From a checkpoint of a small transformer trained on Wikipedia: tied embeddings, 903M tokens.
Each number is 128 + 32 x the weight over the matrix's rms, rounded and kept within 0 to 255. Layers, rows and columns count from 0. Numbers have three digits each.

# layer 8 MLP down, 512x2048, rms 0.0247, rows 214-427, columns 1792-1855
138098134101076042052145133124124158163084111103121175134100108131138130121090121119133112107179131111119090115123133152202134127121156110059109040215095129085103132073166116146164144125137131
132069066107058117102146120129147119217032173149127171108142194128114088123115128119125156138150136132114131132155147143142115125154062127126138072083101117187126138217149131156129041128152127
121133055119142151125129123132132173099185122126137119115089065124121162126127137123141168103136123130113107118142112135177134133114118152135153189102122129036130139066118125155048154137117139
122118148120122112073094128132128123148060127130120135110154157132173136136157133129145219153126131126151089103108125163096130136172149123123121141093149130145084120155109167075066124132156121
138111107154126138099103125122135173187086116157123116148203126127136116133119128107105159117179113136105046098142126082174119125121115083129108215125133130088093124114104116100136116128177136
131114137137151113180110136123132118102129110098128087157091139135140150127137131125115170107162129141143098083084130092132134089144055127083107087169048136073107131177024124162090166134145113
120116052100096094119106124118132081069109134180126127140184164130141192132086141138093139159117134142165148126033133141093113110103067164071135070093061129100206129108091141049104173130156126
141143139119189132113132126126130118059106128142140170098154139134125094134127117134155169130119122141192104097156145177170137138077121121072130085135118126140121120157129099124059107116129133
126187141094180172175138115137131135063188161099140197253120104140119185110167128118145088155130117125100167164049132142104122121166137179154129081120187131135109115073179179146179162135152127
100122143066165152149079126121130178174093074087128122137229169120111140125153113116124125118169133116152168173098119149140132155146096107145109051152131126171135126196150170152091146127068113
108145162130109110079132131124131084105148064139112118184069131131110158144091130124119066098106134111176121108139138139091147120125070108105136150081180129131181114148163165116097110131140107
129071093116179135073126127125123116160081100127131169113155122128143098113112134117154080071085130139129233116166130157192122112072175041068116109060108136202192123156111128102160088122109126
119121102153086183173124125133133102162153124095124170163139116130119163125119137129120182081120113125060151122100118110146128132139151214179089071190109128137111126092132129124045114124083125
124126102085152177154119121123133177149044129073120133160100173125142155115164127137128066132074120121093165048111137149255136135145129102111100114100139134122113111176122179152044093130076118
141147128134120125161120116134122114102134108101145126190143142135137086129118126143136096044113148133112078172115122132164105113144092089141134112059091122166065127131128109155166217130240122
120139125174122079080162119130127115064194148098135183156142116116126125116145126133136138121163115119142069141139136124091144148173125098122107086093148119178132130183086140166071142124063114
108134072148114153037134133132120094066080142127123094143079099130141159124097122127130089044160132139120146105084129098064138108168083135139156212201142139143126134081123148147136172123115109
131190103177062151151119131126132152131129120084125110135118123139108093112185132145117104126185124131164137162206131048128114128114110157161108142117088127164100127090173151185094143124173110
132102134147133114076120118135128175170094149112119151176222130132122166127147125129137112146120135126141071096141135196130135139153088255182109119132170113077111113125147116138108084140143138
131123156118114106130134136130135154163161124116127159149170165136141113110100132139104157169110131108122073113167131180083103163101144176133122183115172119141169122085107148142123107127090135
119126089086214085067145121132130255050091136143121124193101129134118126139189134128108107129152129132167110124066144120145122128134127069155158152122104124162195140089103128068133165137075126
135148106120099146129105131131136166121252103137121123255126093133136142124156117146100132110131120118160143125147139162160169098131084066130136112075057145114131127139186092137080093127169109
131112184171091072131138133127126246116068154101123070128100174133160137135190129130147145172162150131176107126081133136119106114086102134139100187142177133051099129122156089136073127125169122
118113062117043142108101136125123153113154142084135047156059077124101096121144133158138074089159132116158108126128137178135138137145091162132121091190092119137091136114086127113109144128149121
100150117077109150167160131134128089098119080061121159196095109137149140139143131107077124177180120134165145061112114122147119108066116134154113135255148122081144131144138122172163150125141125
124140144130140096115130134127132130089102107091140126171104147137093186129109118116112108091107131120071111132140134107118127081130121082085111115207138124147156135182162107105120191126141143
131082151124076166071114132129123206053122153108141133096154120143125113133116132141086094205084130124176082102055137125112140154121143158162123180139132117155194138125066116171073120125152128
137102044085116133150115122130121182148132073140127122093130127131136121135087123125128133124149119140154118156148119018209128067143101163118127118076193136092092119099124132107147136133110122
140089168121154141182129130137118164059140120135125132150171088135127148146096126128120120130096136135110171155179111081184131098171125122079144130136160123063137131139156091152119111125168120
125115114115073081124145122134116088097102117080143118112165117139077125119090110138140123103088130134088141122169118135255144117137090167092195078179120135179113135072144092149063125125086130
124079146150169148159123132124120103147154127099136132108124159129172164128109128107124167147121138129077133125138127153177146097084130198163142137019062136083124136149042152166160113127087131
134148059162170135097102129123129123031164119095129017094149109111116134133112119134171143098109108146132119071148103150090120162166205142152155110034096135118116142129135133140112119130169124
143110114132104127137130133132125123000183116105142165126158122119125142148138137101128165111147116136169118092087125105167128116172133055093150108191126131070203136090137147135067108132150122
150110183119157136116141129125124037049124128121135092182077136124109122118105115144100059122160144118137155222095136107134148131075091131144095125191184128190105112173161108112126151131147122
139127122142113094138122118127128140129190165142120131191192160126113154118161142128172087143114131128181116116133123119160114130092082099115100125147117123158047114082165106143088194134090135
140128093127204116138113131124122150203069152104124215057255164128107130149164113121154179120149137123166073100163134121192123137122122130153145162162130126137132122138097112191131079125149126
124148201151134161112115141126122103100126187131124042182151082129127146129118136139134183154120136132030115133141124107145117103157146003077177132179200134110047128193121168246137113136104120
128155127153132127205122124130123233086189154127131090180129100134144167126157130129109109042138137109043180185133134134144124102144078137179145182137082137102197128080113170210160099124069131
130108094132123185101093133120126230096149104091129088132100117134122137131114121119137089152106119134139152147111120090135147159106153004097113189142180122121126129109112125179105139127093114
142147156178128141172126131134132194089104127076129115085140144129109135122192132132103149129145131132121154109100135099107129095120108196119146160116108130050121130115162201114134108135204123
130173195176116085211120129121134137055100119163118123113148175118117098125153148114111171107126129129149155085090136155072102161116134122096072168136111112147163129137136124226106146118096135
131145175114062114141102129125131157131144140142125150086084121140096154131118127105113177121160130134051088141162132125163133155092143218169108082144137124132139120077120156164044110134196123
133184129183164073094130123136130069130131094157124150100085170128106169125160131126155117132146133119113109142148123117160104134176115090102152120114143132080136110114123114113134174128083133
128186152091155120138130127125120192198202152079138161104146146130149121140111123117130179117096128122130071117122124148123127133150138136114098119073117128182102140082148108076137071137201125
138068126170088155106108125134122219114078138098130155061140157139114094131121136127133140103133122146161107124076135123125120115135155214081139119097131138077112129064152125121031113123125125
130112147211133151092111144125126166153079119171124159126139111134098145135124140130103169108127128126166173150162126125255119120145165114165136093165081133092166117188151121171110129120164127
113096089147155132145120141137136088113112145114138155174081133144093146134138132141121057126176127126158137095239126093137121144127055102110153067198117129139133126087121114107088193126140139
128129106122178160160111127125129180136177113121115101180077093125096151132132132107137163141141124139049121160163134183113154143121126183114137082082059114166160131145172160195179159120161100
129148141136171163115107115121136096082211119125135114194089173131123151123164132140135114190126130113206091085048120132113140093172068118128089114148053122121150127154124156134069116118147120
131099144119120138195155116135122110112035079099103173086107115123129176137110118117163111139111124126082080052115131081063143080122169178119128122115181128172102118047172145147032073135154131
126107156135212120116130128126128142150095176166127104129185137113089153129154125126151114082134109122207116086113138222159124108066063141116114131167078116136122134101131113052181129138135132
119140091150096160137117134132126134070205161082131124111127159126139116125173125135145143148122136138155101130039122071140128127127115072087108158064078129081180116151073168111102120125123125
120170072123127153152156125132121197139086096115115082161094109129136164129154121131137131102114136146088121150222143124156122088147133080103129113100158129158113131216141109151160147122125124
110127143141149093149139130130130129191138141112133112092080160130129140123067134127137117102069130135092122118104125098073139137073134146226098078193053132178116127175122115060130156140124113
127106141174139091141139138125116233062244105100121170134180135118106136137141114127107159120133115116124094083089123200181146108158117208133135125151127121123090133175120117083129154125176132
129099079116071174101129131125120183155117136073129214124140109117123110139096119134149067130132117127092108073124138115119139076126158164165139135217157124163123133139184093143119152126097122
119161203065135113038162122134133129106194144120137165117121159146110167134106118132135151116124133137182147109118132099128107094151130133042163103086117128083096126170121159110103078124187135
105159050118170118087120134125131139098137118133122085110035079117116112126094130129126089129120115122114168082129140175108129135124137059133117049083147130127173140117146178145096157127181121
123107161153077127096135125124123139155076114101133105161112164140101139126137131126138109131129132130118063141191127076120131163144142255151119140053098121143162123201170125124084147122135124
154131128114189092110125122130129145099178100124122084132050114116161102135147139122128124126119120126121155117171130101133107129134094050122097148159114111098194120143097090198089063127138115
115170123125149167126166128139131155164182151154120114145107121148096176125113137123174139121145121132156175160075125114140126090169144135156141115124109132117176120123073127136157116135114129
131163148128175112189138129127125156156022127161128117119100085124112154127094128133115142147199110126111077157174126137163106126100106085099107047034097130156103126111124157121090133128159134
136139083152182176164176139121132173161185114152127056154172077144139131127090128127155151105019131136107148104213116183232128083144143074135111128109058131131151127122109112188164145119244117
142157114139132107137129127129134157109164134077131135115138149113129081141112134124089139162131115131134093083087145094117122115077136072111116130162138123183087129150095118169149155121174112
139100142150126125075135140118137131143087126153134098149144125117106141122139131122106156145138124130147076091066141055133124150107166198139152100105192115098167119116150086080048072121156143
148124100113092086087129126130131127208127120143127101170122137135119105121141137131162132069083134132158094115092119101151123139149103114171152173105125135141073134051182118077125111122162128
131105093077129111136115117127127118139111148095141192152136091119124158131102130135135004125161126121211095079178137044179140133127116131207125153041103137110183134151102090075117090140120121
126113108125120167097118137130115163186120145159119125131109118129119135141101126145098130159132140143070113120211131086132134107130135129110112118172140123152164147123123105140149082117150121
125111216148154129084123128130124208181132128089120138163114123119149084140089132123142172134088108118114108218097122187174149121171101079201138160170120131119043120132154184189066153129130132
141092132086170053194131130125128115133164116146122132158115154126120065122150129118123176161118115124147119167038135103116110121106120115117192068084081125120208121118052151134079093127048124
141101127100145060121129113128140178070183121134124120159113127122139170128130139133154209141140128139163198085065105050120131148101117101175084094074074140095097120113168157067222177120211146
109121118122096163127116115124121136117142151056128160099138112128160119122165133149130143153142121137136116131081124081144089142124062051133147150127139124167063112141119122078175151128153123
139115164115121133165142116126126151123122129124111099164140177139122193128119119134107075150122130119090114109046132136219121126126133072128117189106201129132089124170076116144167075141044136
130112154176174161117126132126132183120113144207129140137098097121130128123135140136144136109134126128159166118162117117092125125129140130133100124232178144116086133218170117142071160136153117
146177154127130137169113139120132067105100063097130124171143135136113113128109119137111111088099128126119109176118131153191125125154092182136101141211098126142047129055203093170121130125134118
137116208154144135137142135133128100088222139109140123212133144136134149136132117127140091135114122128010118127139123098193119102111098120163145205070116119161052145156155109166253146134145143
146042146158181175171110125136133103111106143170123060156104179117126153147120125123139160110119136126143143167084123100062120107104103091074143156076102135077137126149092152084067100131157125
137100116136145103094096127129125137131085124100129130136135150122085106133065124125108069128215124133060070090107120066118156105125163051161134157189152119067158120231191121112200140118087121
101087095213056171156116129124126133115162155054130133123115129120154117127056141127144138136178119141146053058107110175130128138146142160109116110168175112070181145093124148168060076125154108
125110130081090111061146127123128153082140107205125161211179127119070124140160149116121193176164131139112033156104121067137112121139152181086106090078092130054113118098096155094119102134105124
133143128108167080133113136120133122086118132146117161079090183125095130129156144138137195097115118119164055137088145188124147136106168018067135105076125135121052139116097078108183113125124127
082055124179143163120165109128135196152096137184129105097204114139106204127168154136115228120106137096118182125133116197198120155123148224080050082157133124148160121158049151079010107124103121
148126171119088115112106120126119127110156114124139088088116126124140161125138141128132118157130135117122131173119142087233154128151097024136127149163113135083159131145082077161092124126176114
121150163139128188114153128127127153168165147175124196189121101139114157131104109142102135035102117108149145131105140082219126144090125079098145134133127124159117140165162091177116109125115133
121119154114154102220136126125131068174129050155139129113135136130148126127174122115149143130136123135065108124106132188083125127144137129131121157114075128124208113126191106099190112129121121
134123139182082131238114141124135095044090121088117078122082184129140175127091138136117160108082138119234132118149144175097116123121080085134085134190190135036142143156143139155205086127204125
129097094144121132033108123135118054167097117119130136179088146127139130121148128140141161163112103128136134118130131127137130093167168190172149163101126141155170135135114076172112180132134137
111183110111167151192131119124137170051104114115119152108180110136128120133121129120120116121097136130056101153194118215099128122125103066014157132113059137122161120100098145102158175133108121
137139129113125154181123134126124117066169156180123075073089157130113151128136138160134092145119119146118172097061125122203123158127102134084119092152143132174153122111087145101058114134181114
125142081150083126128168139130126103091117160127147131087189070132133146124140128133147169110102120122117113130159128141197133112133121074141129123107190124107148140040127134102151142132159124
126097104101140144083123126130125062093120182124133093169065082127142119120064123131116088197083130143136150163132134097147139095118208132181141058070152137208106126178102130101054139126128116
132139073104121126104124121133125138069076129137126125171088052136158107140155130135091136046111128120137153097159135102092132180131128136040127086158105120131128132065185136156174186134133127
134137154181071149197107126126129045100118086100132119055070128137115124131111112124133060109131138121164089145141109148103121156142162193155164153179114114169179146172128119099057173138115121
136153167122122116113140124120123135049143124151141123071137086118142097127107118128142132111112124120183080168155123162144132099147093124231137095125127134163106139127186151163063088133132123
132133206108171133128102124124126126101109065117136086160110122128115146128151123086115135147108113135163097092155126095225137129096155161031162044065129115135169132194081144124111139130142129
120117176158081138119110124125121120104127105096140162157111063132168137133175133127109127125169131123151112085126123141152083114109084117041140046103078122131133143078169114067160066128068141
153127148147163132120133124129135202135075116136121145119172133111160144122121131122161149145164134130158103075136120154115120134166108172087118089122169127062117120119146151155112069132130131
124068169126083129103139118134134085155134141061142097172167140127087104128120119140112197082093132131109152118121128117135146154132152102140140203128189125207173128039144129097095111125066129
143127158126111116115137114132126177072171131119133126122128169125102175129146131142155195184098135127104039130159123075126123140132113083066115065098153123154165142153106134064087127123119135
131144134180136139071149133125132117128180136124137060099167136129160102114129120098176145175169122126151108131160136111196140122158159145104123192106144127150143129150034128156114049123152129
149088123090115188086153122127133165112154122074115155203135140134136150132169129142139104153136122140107116085175119146124158159140109043053132076100093117132171131183186153104072128123172140
113109146171115100110112119131133167029172111108127148148127103135085064118176131118137180155132124119122169061066132118079132103149166045184088121073180143143151126112178149105114207137076124
138119114108111188183131135128126097122094160133136127105189103132103138133096120123119185134116132128150135142083118147134114141142094155134115097122156125112091135082099171160032054124134122
139111169128163134162150123127133134125162158094142137035041129123099123146130130131100062120112109128116135113107121209210127157121056114122099080190124124054152127159125171117044133119175121
141149176120115112048112132121130123150074121116122154126123124120130144138117137126107129125153135128067125123125149143017130136116094126104139147122093121061110120156108131149153038128102144
136112070140144159087141135138127165032135121111146149194099147137122211134130136122099085114103140127178158125148112153104117150137142060163127094153132129093135132146089146087096140124201112
116110142087145070091141120121125075093099139170114100098086162118133101118082122127147092100131126129083195110104134158103120151165137077236110117105148116118081139094127112107115159120113118
125138162100134116095145121129127170088200175105120150139164148128114098119122122121114149143171137124151166073177147131198120107158149041119079162166234128125105128181155111117131126120169127
132132112093160099132121138130139141106179118118123118207180124118153112145069126131123127164122127143072148112146109152173118105144091090094184065158189137127170139218096109112118207126154109
118140105087089166213110120127126094178121147123113141129159119124155224124157128131109064135156141119103143073132117102137134131137150041101146154111081135137102130133153123109124100136148109
128158194136146096174113126129122154148103089089114097042202150129118158132156125159122094069130115118169188122100134223067127132149151251162161080010140131081142137165196127080116100138165133
140133097133134154145130130134133142131024110150109106118071139133118088128181141145116129174121128125163183122086139101166123141130095138100161158092187136226122119097143118108120159126235120
133091127154088086079118130127132152200134149135127130152128152119079116127143136134102113144162124137088074117113122148102145116172088098115121146083158148103166131145115127124134166123076127
135139139131134146111093119131127159206100098134128094088143103118140170147136126119128127107047125118189178111180113153127140175106136189133120077128168124171171128139168072126155167131157122
117198150135068196107132129126132124101049132120124122145113172145120100117163130120142172159115128137066158135154144085057153124102154179024094096096125121134174140217126103130149075118036113
099160128107152012180137129128127179185109128129132183146172126127101155132111136106160090162092132118122058138151118101108131086117100075119103146181159127133156115132120131153173123121126126
144116151075138126189133124118122066168155148140123160064105113137142111125109125158122161163086113137170142151125128135255126123141078085051189043246189133157167134255129137140080155130130119
132135169125090099140108125119130057160079139080124132139119185136101093119118140134137104106049130128195101138105127100125134146108088183187121135096121138125148114113213083166066136127147107
120138107123207112149146126126127178119162141108133118128168183133099166127130133121132153153081130129167142118125143147119136097167181104165101180086106133084095124123098166148104221131142121
136154100100171111117108123127125124168121120076129163133150084124149144136137119149149154127120121123104142171142137158179143097127121247175132105130118136113122122151117147183094074128198125
120126070154108062126180141127120107100146119171119175180145123144123195125111123122095107214154113124057192107108123101116145147064117110116113111148090131081053127163151147154104120118132134
136201128095135107175122130129135066095115173184117176125160175116076117129146133123096129141112121139127184106101144177067134121063134136135127154166026138211240131135180115167119054124131129
145136133073075167107113128132133199029179107184116146133185097128106146121133123131111175129148132148179080111087112075127127149185142025106121212068193124094036122184168131156163120125193117
123141188143174099128148132132128125151158102166134146207182121129162138140129137119131099110115126119226185147164126132159118093136136069145094095144129141061118136185084114175148130126117108
123137133111169193182136132134135133088047167113129130173120147128123165130171112142110109130109134132153166134149138170123141110168089175190112095121079117041153121079120122150016078133108112
137057145133101157125097124117126124159059166189128146126199069126135135140075133118115129135140137120105170093184118195105122122121169175124123121167085137059115126174015145155179191121097132
112091146098131127074120122128130106127204154139134105113139119136087149123129129150137162151138141138155106096146142112247140117120162148168134096110213129159147122164134131099116167135102119
120119091155106137138153128126124070099066149062126157205145129121166136133151123119146117120095121135140055083109130081096128169144135067110161106111196119135173135159149113204190122132151129
144152105110162182150134131127129089059067108102140167117116149135154088128144123128140169142114123111109172082190120148170117124141153077153129083163040134185178124141149087133060134130128114
140079119163041122119113128129128174144146101106124148140156121125123142125074129133136143121114127135136173082187118125083105109112120032169104057176163121102072149243174127046161158134116130
119158094165081131202129126135121124132130102087125109128175143131088194133115127099129076156093121122074113110205145142179102158158092101141115132099112121159099157243122104159125092131168117
134133152114139126122108120123123151167116145117131138160145117121154164133116118131116162161101114149087183121039129123145105122129141083046130193126076135146167127088115094213161168122165126
121061115142080125170107126126134095092157186151123146146100134126126101123087118129167142100109128127067133195098139091152120159137119039147111175121134104096127131134105102153120096117043134
125165173152173150128133128127126158109169127185133113032142136125156102135102131136133130184090119137211110125187132111062118132094168189170113116096112136077130127207128129093112128119061115
130117139076113104130115126129132113128094114094120131093094097136119172128126135137137133136097125133078108159074122175151137102112123135161136091142167123141121133081102144122115095118061131
107081121135078105087148127126125130193176041137126172134091116109144075133142133134104096140150124123184209106054114157206135100106118145176122131192083124078155134137192201057118140129112116
130134168081087081024153123128126172117147130171130119224148128125148128133190127149140075050097137136154127066102132156094132165152198156132100089150120130165159129147103166166119168131150134
112140146142146150085122124133138179137099152140134107144154114131153156131174125122124112148126129148118152139122117155104143119192106151160152160152103132120135129131154136166138142125136141
112135173136174129137098127138133165099142183183131083180042156138123071131137141113108153102180135134124185049149130137063151104154183255117086152138213124205096132168092157108098185116114127
145171061164147160132116125129132150014106148125120132191122158122111164124118118135151179126087132125219090083161137069164155130134164136214154109051074139111084130097147138058230152121114136
120118073154107116222119138128126106053092126158135186067187145127144144130122138128092112154152128133064136092119120185174136118150183064188124107074132122178143113064147099105084121130068120
134166120126150156092111131129133152147171159103128145083127136125093182117104135137163176120104122122192168117080131129229128142136165212211125188179157127089141115185127116148115173123170138
114088091144166146159137118126124105071225158165139145197083107118109149128099127125107177088142123136143101177134125143092127151129184085131155184100124132147180137147149127177103132126082132
120159108096096118108158133120131135180097162155131151061169118133100091119167127124124077168079136123160105203164129125186132117131061255035101110000189126145106136099093079168063118120068139
145150117146119123146111119125131108142112139125127176100129094122120135135173118098132055152093126136134089157138125084068135142122191099107120127170114131075185136190214127116174071123122125
143078126156078132131136137135123078162123163148133102206173085146139107139092114104134141083135133120137130083152110120077143117106113043171130071107121125094137114174092157188120097130123125
136114076183128118201106118121134111159119134112133107076156133126192081135123122149128106112166128140177117080131162110168115127151065178146167121165109137062160124165182122105202078125154108
135147166149108102157127126122129153076096144134139125130124135111112090133090139136127058110109129131096109142150135167147116121195094153198120149111104124128136138087126124148056090124131129
115094143164142121188114124118128227183119137202137157209114094114114138123173122133138097114129133136052164195097142124084135183100153042148127013072157138109170126119119091165118101132139130
146094190140137080128152126125120147139054125130126150095123132126140144140156126120152120118091128131142135097090118096160107092058165066103129234119133121180170125100209148107165125129053125
107123159150032089098103123124125122013093106173125092081068132126108133120096121122129163101112126142141034120166127171095123098178099050135083169150136131183167126166170162129099138128157119
120159118094110116124136129128129114177096132114146101108094193128145143127106134143154166099139134130090083151186125163213142117163137191104138245106088123076072128104098149117125075130162117
134121123119173138129131123122130117060143111149120084158124115120077136122141126140136168117096126128131145102201132152077131103109101160075153160047102122101143131154149144149198101131120125
153147135144129154125129122128118099140030100172126151104084138119122069133118134116164087092134119146109152113081132107130118106132121128141147132056103125197121139136116118180103128137151121
118064098158167100178121118128129101164183119105104116073072100132072171132144113137135091179150126138049122097108129113144130115155080118092126126231098128020073146112149111207191079123157112
108149174101095140124132126125125158105177125082125177140105111127127171123129139098157135131166119123173141084132125140150122161143089089125145180090173117167152123011090144239123045117091128
114148079123124141073137122128127141147107188177142095126090145129060129129114119122092094171181134140147115161148133090071128120167163171081114171194122136132158113170129083184069098137128117
138101082104126146039101137130128082113096179080116144194127135131123129127100137131146171128114134131130112073056131126225133124124210087066134160074121139061107139151096143075162124125124125
139110131119150189153140122129124174157116104167136095177195113123114183129119135102154092108168126120157171085101136123115155133096084207047110087113168126083158138191170074142117175138152127
125139126081230098189122120127128177121092130166122084125178145134135154118153120129122161137133139114135140074066125133151127144110105119079115052187134123106105144127156163204175167128088118
133195114141134103160116131126125087141058161127132118124081129137088175134081129135147150118131139104174130089192116137111138091103187157122115174160129124181190130104141121123180103129171133
142170158129113114149173123129123182079087112120123140137152088129175070126080107125109148140137121123097164170208138169059104146139027094206126148160139128171115134138105153141074119109190128
131103104171083082146117118135130167054142218064128127175207219121127084128140122119099113178074118123176081160116127171123133118166113003152129107204147133163092089147150120124063158123143109
130075084112147088151109140131132086074105118126125061082200121136129098134159132151120107095112126136128136113188131077170123100099139115099124135196111139138057141095128125126155121128140141
142110191126101103073103130141128199100144125129142152064119124136171174131157122124104164118125128130125176156094124120140127116134123054129138102142115136128042128150145182035151118125098126
139180120153099106018155131132130122171207139169131117070073109131115115132137122150163127127170152131105123170116122144152153114200132090089120190158168143169165134164143140109134221126103110
108122117145212107148129114128123119155086118079119157136112155134113139130108131147106105159121156126142111059204121142133092123108129194091114144151178133114206130165151183121175182119122117
109148043145108141145096135127125111109223065157130162098176105122125143127181129119125142094104115149081119135125132174101136139083106158114152089161182120124102130162129125118075194127211134
124138152154156130141111124129118103131133120098118063146202121137143095119124125134124069096126138117158102159130127058205148107130140170177097092175184149057098104180134182067154092127098140
123109087168171092108158122126124060118134152091127117154129132140120161119107130118122123163120133142088175129110124159065127183125084147153128096160129129082172143177165099168224104124094132
132113049108103100110111135126136170137075144108136072156095106140166103119148113120129147117086121130172160159080135118120123148137127242149143136205083138131142135160080112177093144127145124
111151142117200099128137134130123184125070155127134134121104101130090178141109120129110167126107125129143167154133107161167133124125131156119094149076055128134169119075123109053106152135112118
126139163117136103078118143125123136106109131131120147186076091110119141138100128144127176129134117120102130195077126131171124140145124115117135136130164130115180124094086151187119101129068119
128126123132175135190140131123124117216134104079124164151097095115154161126126124109117180137107123133101093061131115140189122155113097108188119174117113130100191113174104119194153095137133123
108094087105186108072092119127126128146103137107147120175146099128121145136163124114099172069082127142150093091101146155147118097164069205119130128068080132096180131079135123204170190129171123
126160118104096147132137119129133132123125161151134157052138128122130151127125139115121088179132125138121114126111146125158098142160203157170111119126169122204062132160079105084172088116120112
130123085159155086071148129126128160117082106106126113090108168129081132120113097127169103131090140128116119156121136109157132145125132024122114183145187135092157113123149152100181088129091126
114183134114167067124114124132128189153079135074113147121036119113118106112156135135131148150133127131105064114158133180151131104147109112085100179196127130083193125109125142027124141130137140
128164104151115137105096122130125079140106056110116113110140092131193122130051135128156164105160123137146090076199126114085144124152080129121142141117098141141022129138138139126118134126153128
127090123185125127060130119131123148000168154084135121114174124133112150133133117134157114149119130136137110072089146167251125126149120000124134136091112133143000137149116138099131116122170114
129131099086101123099117128128123099167191149162133114086135172131106145121107137125118201086115126124099101185135128154043152109131104149110133126148159129047121125160083188157047084129190126
133152100101154150094094128122127109184167152149142102130160140128132154134099132154142076157076140126152091154123134126111138159098101156156142089129156133212144113200092140124161066134182131
118148107126128095066114116128133146162133190147135176133111090126092139114181125139158132115115125136043088076143115151154134153151138107181116130058111133157141134121145108099122158128146128
125154163117141193094136134130120179143153108131118127145169123134125124120179131129151189137127133123093109154137142045101112160122137157083116127138155124100105129138056122142154097122116134
108147145166110102153118130123119050060200122143113124089198185132131119114158115131142148133151129150147188075159144185149109125115082002191148141106142126255152127165121127190144099128196128
104120114150043084172110129129134118068150112064132170061162103122120119125160127133139177147161128119133147104128125146129160111157145000160125082181144124133039123168192111159111140132174130
121118180138178098138128138130127090196123107120141151122114150121094080135103120118124083115152138132124127125113116103232096105158118142060128130123106130046142147128109137182128109130047133
130097151132137139085139136128114192092132079143120124114163134128087083128099139123094125155168131115109066078104131165199112107103131221138122157167113125127112124163157111090077125119187116
128150135146129078099108121130127067192000171140133087109255178117158143125107121141119123157083117120081118090148127130152122113109094155128075124117090132097079105140160118119000122130166127
129110120148163150189130132126132141117097122166111221136148131115135151132142133106124115109127129116143140138213121062107116154163135121089136062100183146081202117158184077084169069133179118
107091034105093086152145131127119108107125131198131141084125144141100160132146143122129123180099131123107112152146114080110121116161151149124145142136160129153087126163145097153057107135080127
119191161070182180183125107133133158108105109075130151099115113132129114133115127144106139125127122130225143133120117159092115133105081166191115081181142127186104132136162135088147189137126135
118115191188151106032151118128123146069171129119145127134084125130170172126106121119103157153192136119187161153114126118112127168147126096097130109130202121057161125090162130098233101129121123
136142186112196066134142137130123237146120140197119097091155135127111060134060145110129163127105123116124180075137122105185139078115091149124142097045130124191129118170138120133131185129102124
141113196111152231105092128128119151134042151112125137025139124122120103128094129113136071165147118120171126099193136106128109132126129123140132144189171129077134129136160150109096114135102128
094153159127075158127148131127130105186098161134145116106119124115119125131126136111109094088139124112171104161143129172186128136111160118193131162128137122076125121152196126171120160131106135
133133111142151089135163120125129087192057118149133165101229060119129148130170117123121162085080118126138083026156126128071126138168130200121103106200100131130078122177111121152131163129101122
137155106106069093095102127126133161132121122108136182159140149138114142122147127125113164127106121118048153136086135138174147106122129070101118126143138119093132119123166125154062162130122116
124101138087193076146158133127113079022105105132127112128114132129121121122177130123096070100133125130144131075176127136107152122128148059110158076103157124207114131144058182062129114140131129
137118134139097082120096142127121096063071113151116148051119196129111150134112118104137127140077125130124076146161128171185130133059139187131155114174094139080109131109100107142066161131103137
136221074169185107200160137125125081185147111064113158086195123116134168135113120120111148130085120149115080172194123112167138147144076189113157061093182134138085137156136141144135152132165119
132127184144065115078110128124122155092255169175134161099159115133089127130141155135085104086140143142018113131132143176148131114127124130184143144101113145093100131177142112131161128132161131
103156119143125107098098118131121180139149077011125081095138148129122096123082109131137178068145110139112140141118123142099145114217112229103182138114114119199165116165150164183166088124192114
119100138127194090056122119137123069099071140143149142072115109132092135134121115129108142150140118145181096112080130136072146164147120189172126068086116120154095136124154125151106096108115130
130147142155099068144123120131125187098128060116139122127199124123113156136124132116134131098149130128196148147193117131080139122074111233192111061127141114112026136077106121185153081129121126
123128085180166109168128118137124193124135110135122110170146190127103141122095107121126097098156133133141177107137114151176134115118132126092078141190096120161072121090095126137060145135142125
145196142153090161107113137127129129078085127160135094082062100121083138138127130119151189110111136128168106129094118161143118105159172060176121099125101123136050123087146132194129119127142156
129143061168221115154105130128136164145141146090121145088071158114160141134134139130122199133157120135126124148026140123251141093088113207096135138176097136091063134122165126117158128137174117
136131129155111080152134133132120181118012110094138147161154147123151123135091131117154103138120119123128108134072124178126137116158081204169126052086104122076140133113129092099176118131134126
120117209081102122110146126132128050079078129090120150084169147122113138130132111121138138172118116127127096105183120101152136119138117121171117173089132127179078132111143097132137139133139120
121146148130071131137118119133123118136065126114125120153057139113127117125095128143119174066165127117077095132173126124101131114109142081137134099112127143114129127159148073186157135134126129
130151167131187141163151133124132210153185159227122122096244123143135147120165137126156176057129133123208206183180126155166122146193101199138133121154151121000079123033117155067189136125093136
116110164124132118128128115133121211080198104124126123161139082114124168124171128120120120159072109114132114095126143080075122100148176133200123043177140126131105129086199118197101109127156112
130101140115057094104171130130135165098150108112137177152139113133132225122124107127154134099055112111193092158135116080151100067137116122073173178158122133113072134191138129099117100123116138